config = dict(
    n_layer=8,
    d_model=224,
    n_head=4,
    n_kv_head=1,
    head_dim=64,
    d_mlp=512,
    vocab_size=8192,
    activation='swiglu',
    norm='rmsnorm',
    norm_place='pre',
    norm_eps=1e-05,
    positions='rope',
    rope_base=3780.0,
    rope_fraction=1.0,
    qk_norm=False,
    attn_scale=0.125,
    bias='none',
    tie_embeddings=False,
    parallel_block=False,
    init='normal',
    init_std_qkv=0.0457,
    init_std_o=0.0,
    init_std_up=0.0457,
    init_std_down=0.0,
    optimizer='adamw',
    lr=0.0018,
    beta1=0.95,
    beta2=0.98,
    weight_decay=0.035,
    lr_head=0.00546,
    grad_clip=0.5,
    warmup_steps=431,
    schedule='wsd',
    decay_fraction=0.544,
    decay_shape='pow',
    final_lr_fraction=0.02,
    batch_tokens=16384,
    seq_len=256,
    doc_mask=True,
    train_tokens=121000000,
    steps=7386,
    dataset='wikipedia_en',
)
Each number is 128 + 32 x the weight over its row's rms, rounded and kept within 0 to 255. Layers, rows and columns count from 0. Numbers have three digits each. The size before them is the row's rms in percent of the matrix's.

# up: layer 2 MLP up, 512x224, rms 0.0981, rows 469-508, columns 0-111
# down: layer 2 MLP down (transposed), 512x224, rms 0.0925, rows 469-508, columns 0-111
# gate: layer 2 MLP gate, 512x224, rms 0.1, rows 470-509, columns 0-111
up469 097:105120073116163080164127109157214118108166149101119137173105124103164085137152095084147136122124145160115055118150089114178146045119152150157139154127139137162133130140145154110163151114128128147115159137126173179110136145106124162136117068079156061085129065141146144133103094170123170102111154147129172110210131096168067097140133092132
down469 096:148117113170136162140120148079123101130161166128106130180151234056126122151111117131121149172124147146168105107086157104115216123156113086154073072165124155102110134166110106141113104110141141150162126115085151175132125158132118110141134140185107160096162155151123134114155178164061173053100162160078168121143104147184123119181183127168
gate470 109:147093168149151172125129080101102117203137114150110116151114114129084199084082152145135122112092171085162119118133166168186104141089162124188116106159090173123079161154128199149132112179150080094117095137169067080136136138133160131081195126176081104146093163100126079100090108052108081063142073209180144117133171081122118146138130122128
up470 112:173118128116139174114141094126100095121080116173080099111116163108077148112116136150106161133110124113141108115184147146134138108109144142186128088171136122092103136135174153173128104175144120058164095149140100110090106066163161129090156145123065118145106085178119055105128126106104125133100127162186160150142102086102105126106173091130
down470 106:125116153130119138132180105140131137145103185167100105126116137081138086060144134091135115166138108108068127103165157135141129153097136081151139119133133086122067165184102102136166118146147154079113106101127124165128119081137119104177137090150096116180129129179123139157106111109067078136132156130164116122151158166147171096130135115139
gate471 099:149069123086095146113136083124192120144114124094129152078145111142085081140124144180176188117161136113184085190119161169127187143108196162107107087102056092158088079144129168132085119068123111109131075112128112078122099125128172148084195123104191123183139124077181171143155154146150122145122148154104148184135144073155145149116097100149
up471 097:118127057099114119101121125118163091162116150140102146134113075128128166162098136106134137151110133170173101157181078185080099116110130111165093099087126144180178098108125102166123156114078124137157091139187085105152125111125139174131040093187148144152165086122150167101184177087121198085095146100152143172129114120134148104194112223068
down471 099:097151125114120155094148116083189110215139151111129142057143132133119137129101121131129102143114126143136138178164088141128115156145145117120145116143107180164171110158178138131074104127185189117154150117079183174126102082168106135093097155113165119144149139153152176153133181184137090137129126122159159122145137131127124128106099046091
gate472 098:111128130101136167113194185105202081096073130115170137143091105107161112108077075149160094125177126181200081116108144105135074082130174180126095129083126144162146142088133159180064138072105150169132066109138118073096167085120102140129160124125124122159144076106111109126115120186083127173114079173153105125131179115158144104141127127124
up472 095:147198119117132188154117125125090123167098129137159097143156119113101128144109130106208131155095061128169125163127144102139098126080119105112133112136150175118126107056154158165055125109113081151130096133105130082144062100169169185132185063158064137080153045106097147102128137160119162204149111161098122138096137151109133127117128178164
down472 099:131125136080105105155136103188164155072158198108130157167154110134139115119172101102137121142142133106125113163137104160146112101139106093074102065127116150134153115108155097177108121132164112138116115125143102132139135138115167158164119105135129110159139143085119160187108165087139104110114163202108111159136136157133139117104151112087
gate473 103:114135218131130169099148131127139121116075087120157097110099141133124067090104170095187187124150132106164119096160129135166180093148099100134123136077141066068115151175162134161123093137080108128113149155081039119063134090146143153087115109110115059083149126184183122147142082103154105131074114153061100127044151060150130159144178110152
up473 097:108107152059097132082162120159111147104124181104148116139084110077122139168114081132186111115115107140131167134121158102159057099181154148137139107147152084125141075192189141130074137066098158053141122121119125078124163058144117104136168049167173133080113119109126134109181137193117165172103141161171129131168127133112155152154129144161
down473 099:117174131104160144109159134111089194099128122114142122130139116148108192127118101152087137121086108165204176143209150083119143140126139172122122121173161181069054128076076183148121113078117094114109137113121089147164161086119155091169157171111137136155163118103070151139124104165118137149117091142156136133106091207154181138093157103204
gate474 103:157135138113135107046117128159173158117131108173119165099117225085154108094155146117110093118116090117131095169099142102169121182139145044138152066151071147162109060153118129116159098120145162111160080098131130108139179105138110100143111082166193155138056124121133128102123120146152051079157175070127150124170103113074170149084154180169
up474 104:165169134164144103099105176161124127122127121133142184117090165134213186142107153102162145131148083114151162167140121140122115080105145159099080172135129143163158080092150091146139120209138118137135144190183159147171152124168121134162116164101115094150120141136120167187165171128131200130076165091138111110157131126080142135136183194130
down474 100:146125076152112163155139104127152149139144243113138124110154153115099116180167138143152129142158083180101083116123131104130087173048123130154127124146148154123100088175175151149131137042125138135109166143192099129143148117113108100142200099125145136122122109166085104103113053157102109112115143170148183119082070094105101128138141185096
gate475 096:123108152111120137144057131159098125179116150088128105133144100071054125117185162151111144136112127129068159082145168093101144149082112130070109209104152132083131169104064113126127154084102140167066144126139109168140122128088074110149167174178160121077138144084141120076151106125135042091167115155108157131109115117128120090089084150161
up475 095:063089146110159113173054065158112135128106136091117139116166150115124123098165128157040155144148107188071160165140113115127147118047072165086085128132104081114146076124132099151130145126127078130118215109149113093105122128131046110102148169138142128127182117176135115140180112161158090123135167119056117088192154089102096163107104108106
down475 093:150074074123120137110104147175123151131057062114126134142137113158169105155086145146198131122189090110150109157114112126103109124133117132115120157106118137141123078140140159136176151147138093137137116135152155128082122073101217157094134090076136094132129118155143193097157119175111125133108129092187209142097113118121130112080166140103
gate476 100:072096122142093172065152108157097159184139120166071084163089165105112166147096078108188128140148131102159120104146134102136096116166145121154121074137090092140143075138158131109105082113095183139144082144155116105119096130140136141135115103144100121107142110094184145088179145097109110119099121185110156151138130191192107121109113115137
up476 099:199148168122159126133146122111135106136138081104163105152200102111112137102111108129102105119148109159164160095129175116077142107158107179149100145179090196133200162141131131170159081128139129145125132098160166133154100109113094042088109170125147134144121161138144146152130103179120142076096145118139073171092131130083214128132112095129
down476 101:150156107181135151114152150130100170129116079097106127097140137098092121119088143110128120173131154172174148113106105078126154127125047155114145159146134155127119088173126144080204081089115074107130149111144099143108135131115134181135136155153132183124074145134094110089156111163061134129111150091159121137117122112153166177166063152185
gate477 096:126108134204170162127108154119145097078157149097113083123167149204171170165142123151188146161137206171090092158152172175124103144107125161161127159134111107193196192137108135126123118155110102150141136118142186082105103153110089137156133165105101119098120155123142127097079103106125133176129119086118174142124161117163145186127078070142
up477 098:126144149134096162124077123081135117139151203121167141171116124135126075130050173133089151144067168158135126147153103157179152188150118162147173147103098126150137155138096092100111068112082136172164112175156123123132146115084190133126072222111098113141113128143165083112138155158137139156076090116144133185124131107154105153144152134136
down477 097:162059108102142132127082173122140126100167135159125135098130089122140136153150096117147085162133135083154118081088119117124131080138159163078109129140183113179104090105163144126188135060152138058190115123113020141153138145089082085115126119163174108150168080177129145101109111061143111129089134145133081139144167187110102149138106158143
gate478 109:089124085178088114137183070118161123133136164086070091121122144099123090147190172125169040125155102141157116164133066076150061102210147122166108128120120032142138132173121113112142113177163065141153093124152070164119141120153097138120101073168090095140123158107143136079119143069098093138158124163124191117143150117155104131135154129154
up478 106:097081111175099122040158101100184133145120146115074101137103141111112116115103181063165113052146127115104087149113083127170058138195116110166132171110099115141123125103068151155125151149047100117137059106121103089144188177110151175112151090153150165104107134109101152145163117122095158087130089157127190125155173142136111118153189141137
down478 100:177131178084191115171030115129136084066119140134099166193129125164095156080113082107137176170140144146148135184163136139133155130076137133108096085145134159124063169124144152127120150128197128150152149162110163110095132091163142063135143155120162156175141120157137119093108134171175072116140077116126109115152082120121127137118105171112
gate479 100:226117199099131136139150164099117143146163098059180113132110087155171143139130104151116134164115119173162106155150224148142138092117118138132101121135086193122136137114087162160133098133131116171171148091158157179152108092142175134083153178134129117153135140068127074096141131137134169107118082114131160164163151138126170095133116137191
up479 102:148078119138152079110174100111146094165150144131153076125143190194187155154108116121117107132127114121118195164162159143134119061080107139049102124159137104139097089134117110143169157174147117144152147109138145141127186119182140133121104080128159162116113117043085085082144184142182119088129127152122072159147140126078088095135144172092
down479 100:109141130179151104125056088169182139105122098188085145101093133167132161063144122120160165098145147111137109121130123072129119169129146182125146113122096093143122140198199129129115164139126111126102102125111077121158108141078142106179175125153141111118197085091088131135133122098105109145136153115124082151043165125108169118087129105123
gate480 103:161173179162152115137125087132084156144158099097103152099108159136166108162026113113115070119111108134154124097123113169137103130152133068115120141130162110145113159156103153142134108134117098124120131135149124113165094128156129100128104057196081151122126134146077126078153081159155162146099131113072076086098092130093175135070140093124
up480 101:112098052156081078079087135098184156172099155201111098153096122129144086118140134142102110170132128141119151132153075147132154132142099169157151096103158120118187087139120099143152155148116128170135101148137160140135152122124197135130194121102121143079110157166123144105101201125104097110103113131112125117100126079118098072146120104105
down480 101:171112144172099158175167165139193199136096202092131131089090154104074114079144110141148160156115113103131115118128115108161133101195085174177129121143113123120144155061152139163125171165135133107136101120138161130161184143123175079112126184129128098140124086124065154152102086072129156094159121093122153153118197119112116142143132078096
gate481 101:096121097113171150128125158097154126134156122072122136087117085149107114062145170189171102101174134134113096103110170125167088138149097145113107156092070098150149116136080137096192113130150138087162062067139120119156145119080127162164114081194155112106131144164131141162123157137102129141128129085151121111057174170158126137089137162149
up481 102:107132132103116108132173108170155113140131127099097074143156132190159081170064144069121130119120190135176140155143132152169095183144139089131140069141119143080099135152130121095122138126064095173093106133092152063145101165134141097101154114112156095100081101115139100114199116119122094078131091195106121155133114049078113125129101171166
down481 101:139142178138145137143126104117175098134099120150132109135157104159143123103143155142185103102136098142184160119119104122127103165142135107100130169124085113069104123139133150073123149118147126101112090125143132089121144151176184114139166122059140117189186138115122156162191168156137118089114164172140075093131121150136140104149106099121
gate482 096:184149132112099145065159168137135095178075106133157178117138098095111126120112192174150191107132164117119100133096137130134104121089150156130054119158176069145091114135087097111199124097126174083121115147111150136119122119126147131078138121117157168083123147142076096086114131101047162170177089140156089066096130124111097089126159190094
up482 097:124165145147133130133147158107178141156066129123139143109112134154086142082144157198113191161086140141108074166068169147179116111097100148126104083143139083081104116137102080164214094121138135023098152116083139120141110154138149092131151116154145180130108121188104123125073077078124139197134073149130104133128126111074128119122100161107
down482 092:116134175124099123133163143091133121099149153111107087126122033167148105097136126141120138154104063094131143122164113151086129095098094098129135112128135150157123073144149090105165160116190114157158110085131126107124110161108101149083121079127144130155066108162124138134157148106154071125123101113147177089144146156124098163105112111094
gate483 100:158179094118141155130192147120137166172124113125111119200168155113093126122079090124168133109121240123161122067162187132118091183149199147129192126122117169135153164110108144141109130201136152136117137101167119061129163104115091138105058090176053155133068107147099116138140119145151113094137099098155075112129194128186144124115121128118
up483 101:083135170108150146102084106084083141099164129207139159058137119102133150122144097137151099158164086156173159085114117183137161098129121116067109107138103151124127121107118135133161105077094106056111142147121108138189081187127086078116179185134158142072163158128117113137110103075114108168159151130096093132092116096108189105117111109119
down483 101:127157096116127139155140143127075071165128020117113118095158141064116092140140136116052162132236109132168111149125171140168171071162117166128141136153119134095136145158089094103142054183081156119106129089145106133118086168153082109111126170132075123147155107136135108085175167138111153148157138142111078165128187120158177077115154094085
gate484 101:167126099188160106104145132086142127129142112169136130103144114176126064077102135132146110105126136109121108113099136064178133116152175155077188147132186156165173173126166125077084183147190120112214123144125117184186056129117128107159086128121129145138127122173071101145096129040186115174161137130211104145107132113126153167106087132141
up484 099:095136140093080168160133092119146131101132093161096128107144153100127160165127137124106140146148157115102125181140106160177112109117093156125148142161098098126123132200115107133153160070163087120094123113129176128097206108155117116184167165144165060107182166056169147125134138131176133119061124142141146081167177071211131153094116095107
down484 099:127110094146158160109118163148095114114093000115141122121113134129096156137112163116091137149131168143087178089173148118125134167107067158136151089069187076107134166105110092133171131098097072125078187071155133163147079164133103130096144116109112164110095127158116098146113124048138130176133133114151106113153132087077115122181130119125
gate485 097:092159144141158099151092075053105127165128123116122149126107102150137133114069201144130106150138155159167138106039139106191104153159168184184107080150055142142090071131127208174075117138132153113138089140140137084124107146136165185129126153192123118114159140093146143139159116080113101109158110095115176160092154157178104115104123125152
up485 100:106137172135106132147100141061183140155122129095111154152137133106112146134088195078174167095176143147178117163102185097123127141137095118199111133172168142116071088111115150164084139145138161173129071128082179111121153130135140122113092157148145126120126143069111149169141132097138125084145176091109151138102149144161091054091211089149
down485 099:122101176061143109162103115122187160182179135150083119130170162131141091133129160099158160117080122109188101099155194076116156134154164120148115116122181138073151102136137140190145170111124148136096108156086104154091156110129095122127111079141119134136163161120120133146133116141146074150153130125137126168161103164137119107105140090114
gate486 100:133089153075154140126101139141142141129152089164110137135093170154150120105120135166137104114166126134100070127093160133171118147153153132131133082092155125148153161105111184122211144123099107116121154109136096109097121228101205164160131196136113163141088147120193120144106115179150095117186124103118161169090177150138173137119079127099
up486 098:138123205105163144122117167133048172091129114154102141157166100101119131186088097102159201119119148157121113118099177078129148096093103148134204152140212137110129066103127157091148152097046120181126201161073077114132104131110084110136140098099138133123127139135138122097148118130162105125114148184132141115163121104070077127196090090155
down486 101:127163149081068155117175086166083167118133198111152105092050155130093121121165144126146152164130132157086082099190184088166151142165124098129142123141149099077144081094129111111097111097081110142156123099057111132118154122154121133126187048105160132151123140144176126196147083128108105128149156088129122125066157069092126174167172103117
gate487 095:090110137154101143093092116096157068098086165169108107074098129099100180150103132104115158067139153121156107121136177131117181134121091191183163094143128105060163156174087154143080115146126120118103128158218156214162196113106154122131177161174159097123103135077083130086133105100138131127130115178134193109119138119082156055130122124176
up487 096:130125104133115161076153141120115158113142090147132097122110157138076156161124161053101057119125106123125101143177177106075093133159118058198102115130154125159134106090126126125179127122160149090108165138106128161155050130113126147179109156143149171164174203096113131134102089091115154058118143097108172135056141165145155088138172197148
down487 098:115087125100123136042085150149182120123144247175124138110140177156093143152102171077073114118142132073119075114153138105099140142087115155152125115089145117125162180160120162141124148130148128153072134156146144160185105105118130169159134156138165131141119154047074115118082134113193134122083106141150161116137066125120157156097143066160
gate488 103:129197171169160119185150101097066156171104111124131131139092148157157127135123137131172129164159094132145135128122105055117153176091115100129100120173072076098112191127094123130142116081124125162152041096150176152121145113155149162088164139133131107090149143128101134168164164177163101141117089057172124066101124154080121155114068081226
up488 104:088084119044156169163151176167147123126169144147136170162136110128133123114186124105098080135219130176132093166180127100129165159160184066093135166088091095108112139143178160073137140166118162102184082128140176154082121160084141150192103125085127158152088095081139103142093128159131145163156147126088108149101151183110104151060170152139
down488 104:095145163133108186075084165169160143090146200145089144095122141129140113153145121146160122187162088116132131143117132087119135153093142131074152115069112117103129138152149128131195128140096131158134122174106075108148128148139154095158122127162161124119147144199173121156153129118131100135142174075128132110140063171130124111123136124153
gate489 101:149020138124103090140101117138160125190124199104075127103081103096108080132131051123101199073119136120145098103142159130156132094167104098113125164131139136217125131104137139122191126114064123094170138116115101128160096126129151135128136103109123136125078158122080154162139109157098179167088160137114091130139087160097141138145071130086
up489 104:186149062107151118097123176091066212120130073143098112140162111138110138140160138199087079115100101188035107150189138194171122137091131182130150116095142164142210152116122141124109074131168099199138121166176178156146112184092161144127124099129082103061163143164101137136122135092135134087143116171156150153072127158116118141154149116130
down489 106:109077106114142101132072201156122136174122172132089166125123118090136098135127112162112181127117141117148098092137124097118158078175156144102119214076120087145128103113161120091175150146107124199166126114085156129144125143134156121157095103055160113120102114106165114169124115152129185090080133143108117075108120100090122099139133087106
gate490 110:104170069137127093157141134131152175099101090153134115049110103074144153106144145169145145125122105170157088111143151140113153112153167143103072107104052129130130121113098119125119107093168114072165089156141114124119151178124100093109127150123064048134155168079172160084122129052123111129129104128094185149135157114151156167103162113179
up490 106:134107145134129142144155125164169097067122127135126195094174170154143135107155109099121149115117136112146114131092132128165086123150137144130146164156139109169121155090095035128133158154169060154116135129128129132147169118129150127102111139085092139101075144146137215174117176170068098161133147145181046108139188133160163158149122122095
down490 105:103128125141114130185141126184134124120212182083182116164163108100119164154155122135088150121130131060174083122164130149122135203195123146129144148137187178090117107093167134129078172108158091127179094140129142159155180146162212050139111131115142095143144149142132105131123211085152170119118138170128139148106147103098112127151092092081
gate491 099:161133151180175150112202157149141166093139100132101065116088114177092044129142118123147103123137137112154124085162121149101118159156109102116152124129114122125099134102195129100162098116192104171098065149118156107138150126098138167129134099174167090088127130153153140130175149126116080148131118099123101104198156139060099126116128136141
up491 101:116054116092117157153110157135129127083181145106130133137137124229114117107121113152158154135134165088145173107169161191096114101127145125097093118100154116131126165159099144092149110090097092134086099108107082086141165148121184149178133072150177136109125116108150083140112158064076118143122102123137069110130140117082160145197142141090
down491 099:136162178105149175144126186158145113110133057124109114144138151116075125131118099120116104122169122133185077075137103166119104103136152134116134180099165134121069122112151128103144106109115137129084138162091133126071179155161144072156109130105148097120134129114100102136135130105043068155133147174170070138189109216106130127186137116150
gate492 096:082129108090146140145173183104138125150183136108091088107166139125077087123102130120115141129083115131099125104108131142126134125124109077116081180086093112150098151187109135153056160118132088140099139117079123172090115131147103104157139118139117075137096108092102134050159144081134130183174148149085082064158103165174176153164124187100
up492 097:084139180141112167140093135114151136054137118103122136122118090131098104131125111179080148133068151127139148086115153116074201120074133123139109156149079125116128133164125152162111108090145084130085123137111123138143110165107072123155097104166107126116200134108153112088132191084060090109141129091110138085135092170111120150097106115147
down492 099:089102030161092131110068072128115133150130150153105114113117107134172167135148104079146125073177142128106117117061126163156078145134134183072201083121102112177138112105144080066186127130120193101144161088163135168136163108099135138127089093102189098120147200160194114116083086170148113094132131074119138191116104078143108096132171166129
gate493 100:091111137103159157098167094173103192125093134178121129135119141151130143135092108155142143140153101091142140119119131093123175084109155097105149197121160101145141123117104158098120160129107053084105140160149131122166126115111169085097128167130145120074108147075082100108132133086098145097119117092091128062119100194120170053120119151157
up493 095:145098102154098117108106122111157148086205097182130118140210103126107158099132132175127133128172151116059137122150138053125080166082145145171146104159118090135129147111136128106124197079131168128202099126138138136089130117110085159069177123105129162126158152146143155099134124158130153157137168129142158132150126093117074126148116120098
down493 093:078126117158107120115169108163083060159205113135135083142122154121146119180126157155076106114195109101168122109140171126112160100134129138150132191118084155153100107135159097161143091120125143124166114093146053095081133050113089148124120136112137139171109151128124125115148127108129129097071170121083185187132177072123151143175109141133
gate494 105:106116177125176120133112130098100092169086083112159164167143104137141130110082148172083127098144128156217146122060129131186098142146126057099133185141118182122179125128105174127184075174172133067118093083142091118178105051121115124109141119123132193074107092137105095125146088157177214115114076159108100164160139105119139155100109104144
up494 099:144108149110134142119133139125110144120138169121100123133199149047115170144184152132166176142140110136161165115129078104152133141137129123133079098162088094124116130065145137140125097134115107153161094193103093120116110149152150169145127124136124110145142072114144130071167154151116083148146148089232182157117126078129150062124142115102
down494 101:128095135138113165108130139140072126109118139125121158130151191112119175162125118107112128109119119138134107104137117145156129089161144129176136120130144184167133133068126132132146147135070081169086132122078166154104127103159144128114145151151123106149162125135140166076159149191119085138099155066141065121102156150122185138154134110096
gate495 102:143162155158151158094165095062145098136180153114122184105177118110087090108091198152119148126181166142143132094144113148108087132127147161121122144154132132105063101148122111177162030141114126122100124080157108169155101111118156179130136137128147176121110128136130130137133171138076149069098111106168135167106168094159154108168121196128
up495 099:140096171148091129128148148064215088099140204129095117080144150104109077119116151137099168106161098126096080147162076152054127119080078133100133144133159130091076128111119061197156143116172112144135164129157126179156089117133132169132196113125138171118133101136076129154113154119109123143124151115144135202170166118136098093126128104094
down495 101:124136111107084087157136113139127153167173213190118107140088140110128180161160135108131057086078119105062089153067120140127161128107138133114116128132059104115107081106092103076139120093159133131141071160107181158164119116114105124142134077122110123166136102182089174104160069104215110170123142158139117106139117154084113118125163104159
gate496 100:190194157092121143099122148155138154141111079114125126088145164140137157057160146098199160176147147108146165074116169096121070112180149091117183143071105175107139117123172132109115114128135149102085111180121144111169117082163113141112088125081110078127163136181140158110074103188082134151106096102119116137106177190121154142155106140124
up496 107:086139118058128185125109064078129137111114132133123085112094132125140124104112157139099154132095150129155185096083140165145126084111149138134184114105141127099166099163141160131100149082182171112120092190177179168106115060136133105115129109086101043142163156116124160088077108141117107137136161094097106145104142104143094186145131069139
down496 106:135119146123116128198149132090101131078175155145084112129130131104117137128161114128145123129130143173117119146160112154149133064135104140134124168111082153105172114150130224100113135140101151152135158090147166118137117017153090092158146122126112110143172114149161094112125149122153123113126113094125111111181118111134157112157093112168
gate497 098:087108139183121140109136146163170111120121152153161125069110085138097129133157139150082093122177100142118189137124142158182157171141120171157082071156098101135146108182182084108132120144125146104164193102131154094164158129058108119110102138100160138125164125073098124124111173169160174144088121053173142103101142106151182079122096124097
up497 099:112090125149136135095077110188146139107115166145142126100114111078120173065158104157089134178154071177066175116155058142163163098139105140132154115188116140132130136164140152121042100098139086155147085138177121103154151154100119084095162118123145142117159116148105153162136143154133138164171159111142156147161062083139148115157081161124
down497 097:153194156118157157115111117138122114141136214127065124130174109114110076174119103116129163083117138119092100126114162051147114107077136068126150139173138138139090119045100139124183180159164138128178098156148128168101119087135151155129149083150101136147085147147079175075154141092157075168198125221095130079117125121126113095091208097167
gate498 100:170113090118174122153146167175170101119128105059151208123139124163157115062146107120116069109078156039183144114123096125117130136110131089098137114142092121095116140070139134086106126105137142107159141129070055136138111112158126161130131152126161163080155158125174147115127131153093134124112160142078085078102099133131149172160213110126
up498 101:112190120166091121085090128171121157174147103147142141061166166142075169184132145152130118139107073089154108059153157113130106095166127161170149121150142104179137102109158063152154181191123101158108151154106144217134182111111098115155122079067115148196109085125063132156123133143104142183172175157151159174072099156127096101138093170128
down498 103:163121101088142063108176107073166150105087187209175090090179140138136115120129146141149113125114083212101128127140147101151161139140073163141120121194108136183084137109123106116148183182137091174110120090160147165133138157104099101161107147115060145140105097082092110141157155144109145166081105164159182132149133135080066087194096136125
gate499 095:117168127093180183175140134089072145132137145108059089168101150134141143148125108129124117130173182158103110127127152126172093154108156152106071094160157078118112096125108103195116145132161168136112071116129105152129142173134092147083181094131115139080131128137145131151098160091151148155133161202124152156134155124132064146120160108115
up499 094:119119111176127083132129103137101108164048109088134127153082111112206125139111128109151127145088153109147191100076125096157117119096109174157104103147107113133068166168117155140114174103120136150089142137134133166179089089116197125099164098157199127124092091068117130114097175131142113134159055146151119129081110137103054073110117085148
down499 097:164095145098122116133174139127188122203179165156108095110138099161150145086091145101133116093115147092166129154121147105094110103098147134089141173127136173142127169126105132185117084140139125122184107124094092109118202151077142116113153132117208123170137094174069127168101148117094180130086104113136099104166133247165136071107162113141
gate500 105:173091134149224142079147078147094150165138099094138115144112161117153167060160114134128128191173134140146139126175152083164149117105044110136156104115118166118112127139087091098100102099147106058143138151164104070193102167073102182075136107086082125055115150146102167093156145128140103136152120115131111141113185172128105117125140127242
up500 102:132082118079166159111143131163129154121173151172101119157136153116134112105148108095143109177152115099115052159180142097210142138103051057102153106155154142127062102098112098095106198108117148116145146095132100129142105169105124160093093091099150128096108087166134128125099093149166129099139136162117090163151158159064130056152159128125
down500 104:144155128176077081126050074136102062124138073173132145106107082133172126173162117084113094091108143085179143130138123060091133155179082074154096123084152114119160150097156156136150170109153119090143094115058098139038099129107097168118183159117164179107127124151120140161120083135147100166134112170091098100147114133083111148115194148139
gate501 101:139119174145145124136147138063072111131122101098136113174139117156151116091111125098145126110148126160145059162086154095105085077119155063075188139082136134080112105146117204106110079114127104143108120161084187062042169140126144180155166105099094089113131116070161080141101077092136119095097111175107187144145154096114149130091098160139
up501 103:112139118116109156143064066115115147056107150149141078088151128166163152123100124163070092085139102187169098165187163108179101113118156122113113161148101116098111130153135103217176093112167123101103072150084179187119176083173112131195135126114114118155131131130102100147071171111115141093184162112087098174141155080147132163156124109086
down501 102:137086106127128083085115106135171126046108121094150126080100095136122125098128093113103169186172077110101122134209161116086100166135116105091109057146168116192106078059128139150172112115175150110117162112103120157172093108163106113137161108141125192134135095106112154130102132102184128122161168084076127105115158175093122128136109136130
gate502 101:168088145155181154113145119127092222126110132157164146108171071145129155098089085143168123148136215154154113059173140158142093103112136145165182148147121152125174120115150110070142138154105068123216140132156106128113099152158110108138168149071114058116171175118153111146133123103147119136125109119172105110160183081144133137111162096156
up502 101:116132134122103104128181175141122136117134161112110073148120136148139152101101098142187164135136127103136083115116189113091051139180068108134157133195116168119123154154120152136108124105114142241112188079149142156100105105129093178121108129095103108112118130072133173081110066182120174194072098163173167124122140092173120142112171145122
down502 102:081089139119126156143072096167103102132070119102094090140154149115140141104163136072167122043148139137181138114152081091130086148154101169114133128092107157163133164171144102070071187141162023137156116165095063161192128095116117092129137172112174081133144178117102136117129169165131122132121084102130055136126150125162167151151138061125
gate503 097:175158102055181114083104170120135134154123072126158100135098141160085078135058142126111162154141047139113167081127080086168158182179175117148121142123100057145113114124174114075180177135136116117148106157119181185153105127167111115130108108107158146164135098110043140112179107191110173133081108133144111160147108156112078174121167129164
up503 098:120093113081081113120127067113049131087146089141101129127114130164129132157134120142166116074083130091106139145105164137122124121062106186156154122135107138148140186120177145092068138128108150132216152152120098123142155166169095125211122129122141134060046152148134111113092082131179058073085199138175157130122116136152145163111135136107
down503 099:103109108077200119133111157116106143158124144148153112109118136132091084148084154140095080078127096136093149155136121119179078133133210134111168120128116107146101158150129141169129146173141135127108112099121110099111131173228102149081134143157122158179095189093112111164141125170184174130125104133136120075103177106137097097132075121156
gate504 102:150148177171200100098150127117194160152120111135141149156072111143139128087119152119125116079108107128070138140089121105137086119140108097166087089160113148131118184133114158067131086130094116131086071121160160146134111031074177128130116121184235143107153119129119128121138129171121096092115109109123136142132150135176143168107079098103
up504 103:096112123104150107113146141105213194071078097169134115113136081166092144118172126200133168123156151129125130113161154162104109131175145123129090152113130155138130197141100060086180172137103173122131107103114098129122169149131135125139156181137140126098139126088124171173157181145085166064122122122147110129103106142148127139201145138147
down504 106:092127067092134053142147119116171182122157164170133113122127137181179094097130094103167129148141135150074162140111150087125091087110143146120133139065101139154083145121107177137111144177133147153137147177110100107117116143086086097060093163169092165100128129101110078116118076170124125192170119099159082161154072156167136103161125124157
gate505 106:119059106093130188165139162079124119117158121140168170168123110148099144087144119170100101105130155166133088110091170061123079104127140104128103137159107148152119181192130090109116122122158118046128078103168104137118148114112110130172116135104058099050144157118112097127100182094095114116125170133077112111094137093149169143107111172092
up505 104:096107172146162096154106072144161125088150082129125158061131108129114104157145173154141106126106088152162129095063125092182114109097068078152142116087129095148068154143195142098090098117130127100147155107180073146114133115126157166146105173124194135060113143121166103200071176155122123178137124184112142123143151164157212150121116120116
down505 105:099136082131139133102111146143142128145173139143092081077139161125138124100076131118116135087129112104141140105148144097131124138124100119107131079093142142146105105154167135111141091147153159150075111123177098157085038168064128120124149114138153143127102108183144139149139160161136080174147116121096149148157116159096127128162138117131
gate506 107:171098140088094173098149155096149090177143105119143077121119151129076135147050092146135124099088163148180042192122101170206108147128093127106092115214124139116103148114093198106119136107103115104121075123141110148117102107062143174173225134118130146177142100127063088136140111107106149121048129139145163103081143100086150141186134159134
up506 101:095198108104120148125166179110173148129128121069123083136114192118155131140099140127158111138129180133132108162084153103106151157124161129148133155132191186115072131154150144125154136124086084134138166130108092142062148125205153144125216121105088170171065081117158145069106113089132153103122082147151047157182062161105154117156126162170
down506 101:110148084105171073112217130141112117118121208130128123151162142138160171139144125134108141152160095155067170088096126087088133126114168159144159117116149122133101132081207066153152094132144086114132160157106112126090141120174068095089116183113053140155106112150204107106143128127136044149190127123116098183126107160136111169103109089120
gate507 099:179098141141197178098132063088166123134086121140146025121085060135091121122133082092127114120135122099111098108147158112138084126097130149157092122104159088132092075109144141126141077155109171156102167170145105139129083149173169119058144115190176167130177145129095169184155140146122166157156133167148144195127169120102161070094149098115
up507 101:095195098139123080108164151159105103145182157119070133097156116151205193122164129141131126153171110174141209175162187116128125136134083141124091081161185124095102186109193167157124097162186119100116151082151152118084143112107134127065094134092111150156136171193122114090098174144107105151152106117105150131158080118123137134143119160130
down507 101:074127128102141104083139118164140119111138162070071077144112110128127195120120156060089140130167096105118164172141130168123125107123099144119116095124128151136127187095095156146112161125115157130127133128102156081169162047124042105045118188096142131131085120137099134115138119094118149188093106064132138082142058159100088093140106157149
gate508 102:133085139116128134099146135137164144126110176157102117116118129087146184132095061170069074173165182099163113136190110098185101119183125142129098128197132172117171123146125145109202129169151182136132044145152086084146159123119143067148208102113157135119133082101092132145126158093131170148094104137132090170094185045118132102142096139127
up508 099:141091149123137117090119138162120152109091129193103102133172148059073175156079075107084083203113102170126132124124128053156211129114104169109196128127143224087137140179137093134133140121144096155138133169149082137124099099161125130127133104201132120093038135116123159097128130105112134164115133233179101100106101149095108117147123152134
down508 102:086108134056129090138082184152165179154151164143088121168144138174138125118087091139126113182165100118115111140106112123134060118131114128172109121095138087151152106084137101084117156076125092139136183130083119188105197129169104126126130074153167073121118131136151074130124150186147116132088147136127111102119064130122061180145173175150
gate509 100:112188127155145094150115113112088135100144095077096084130132071133104125069137092119122105171099162140147135143078107146246159133167163092133084142130119069110163168145116158210153124129126089081153166108170180159172141090111096140098110189112106142119173107093140164156156092117177116125163126086159176088074142118139168099136126142152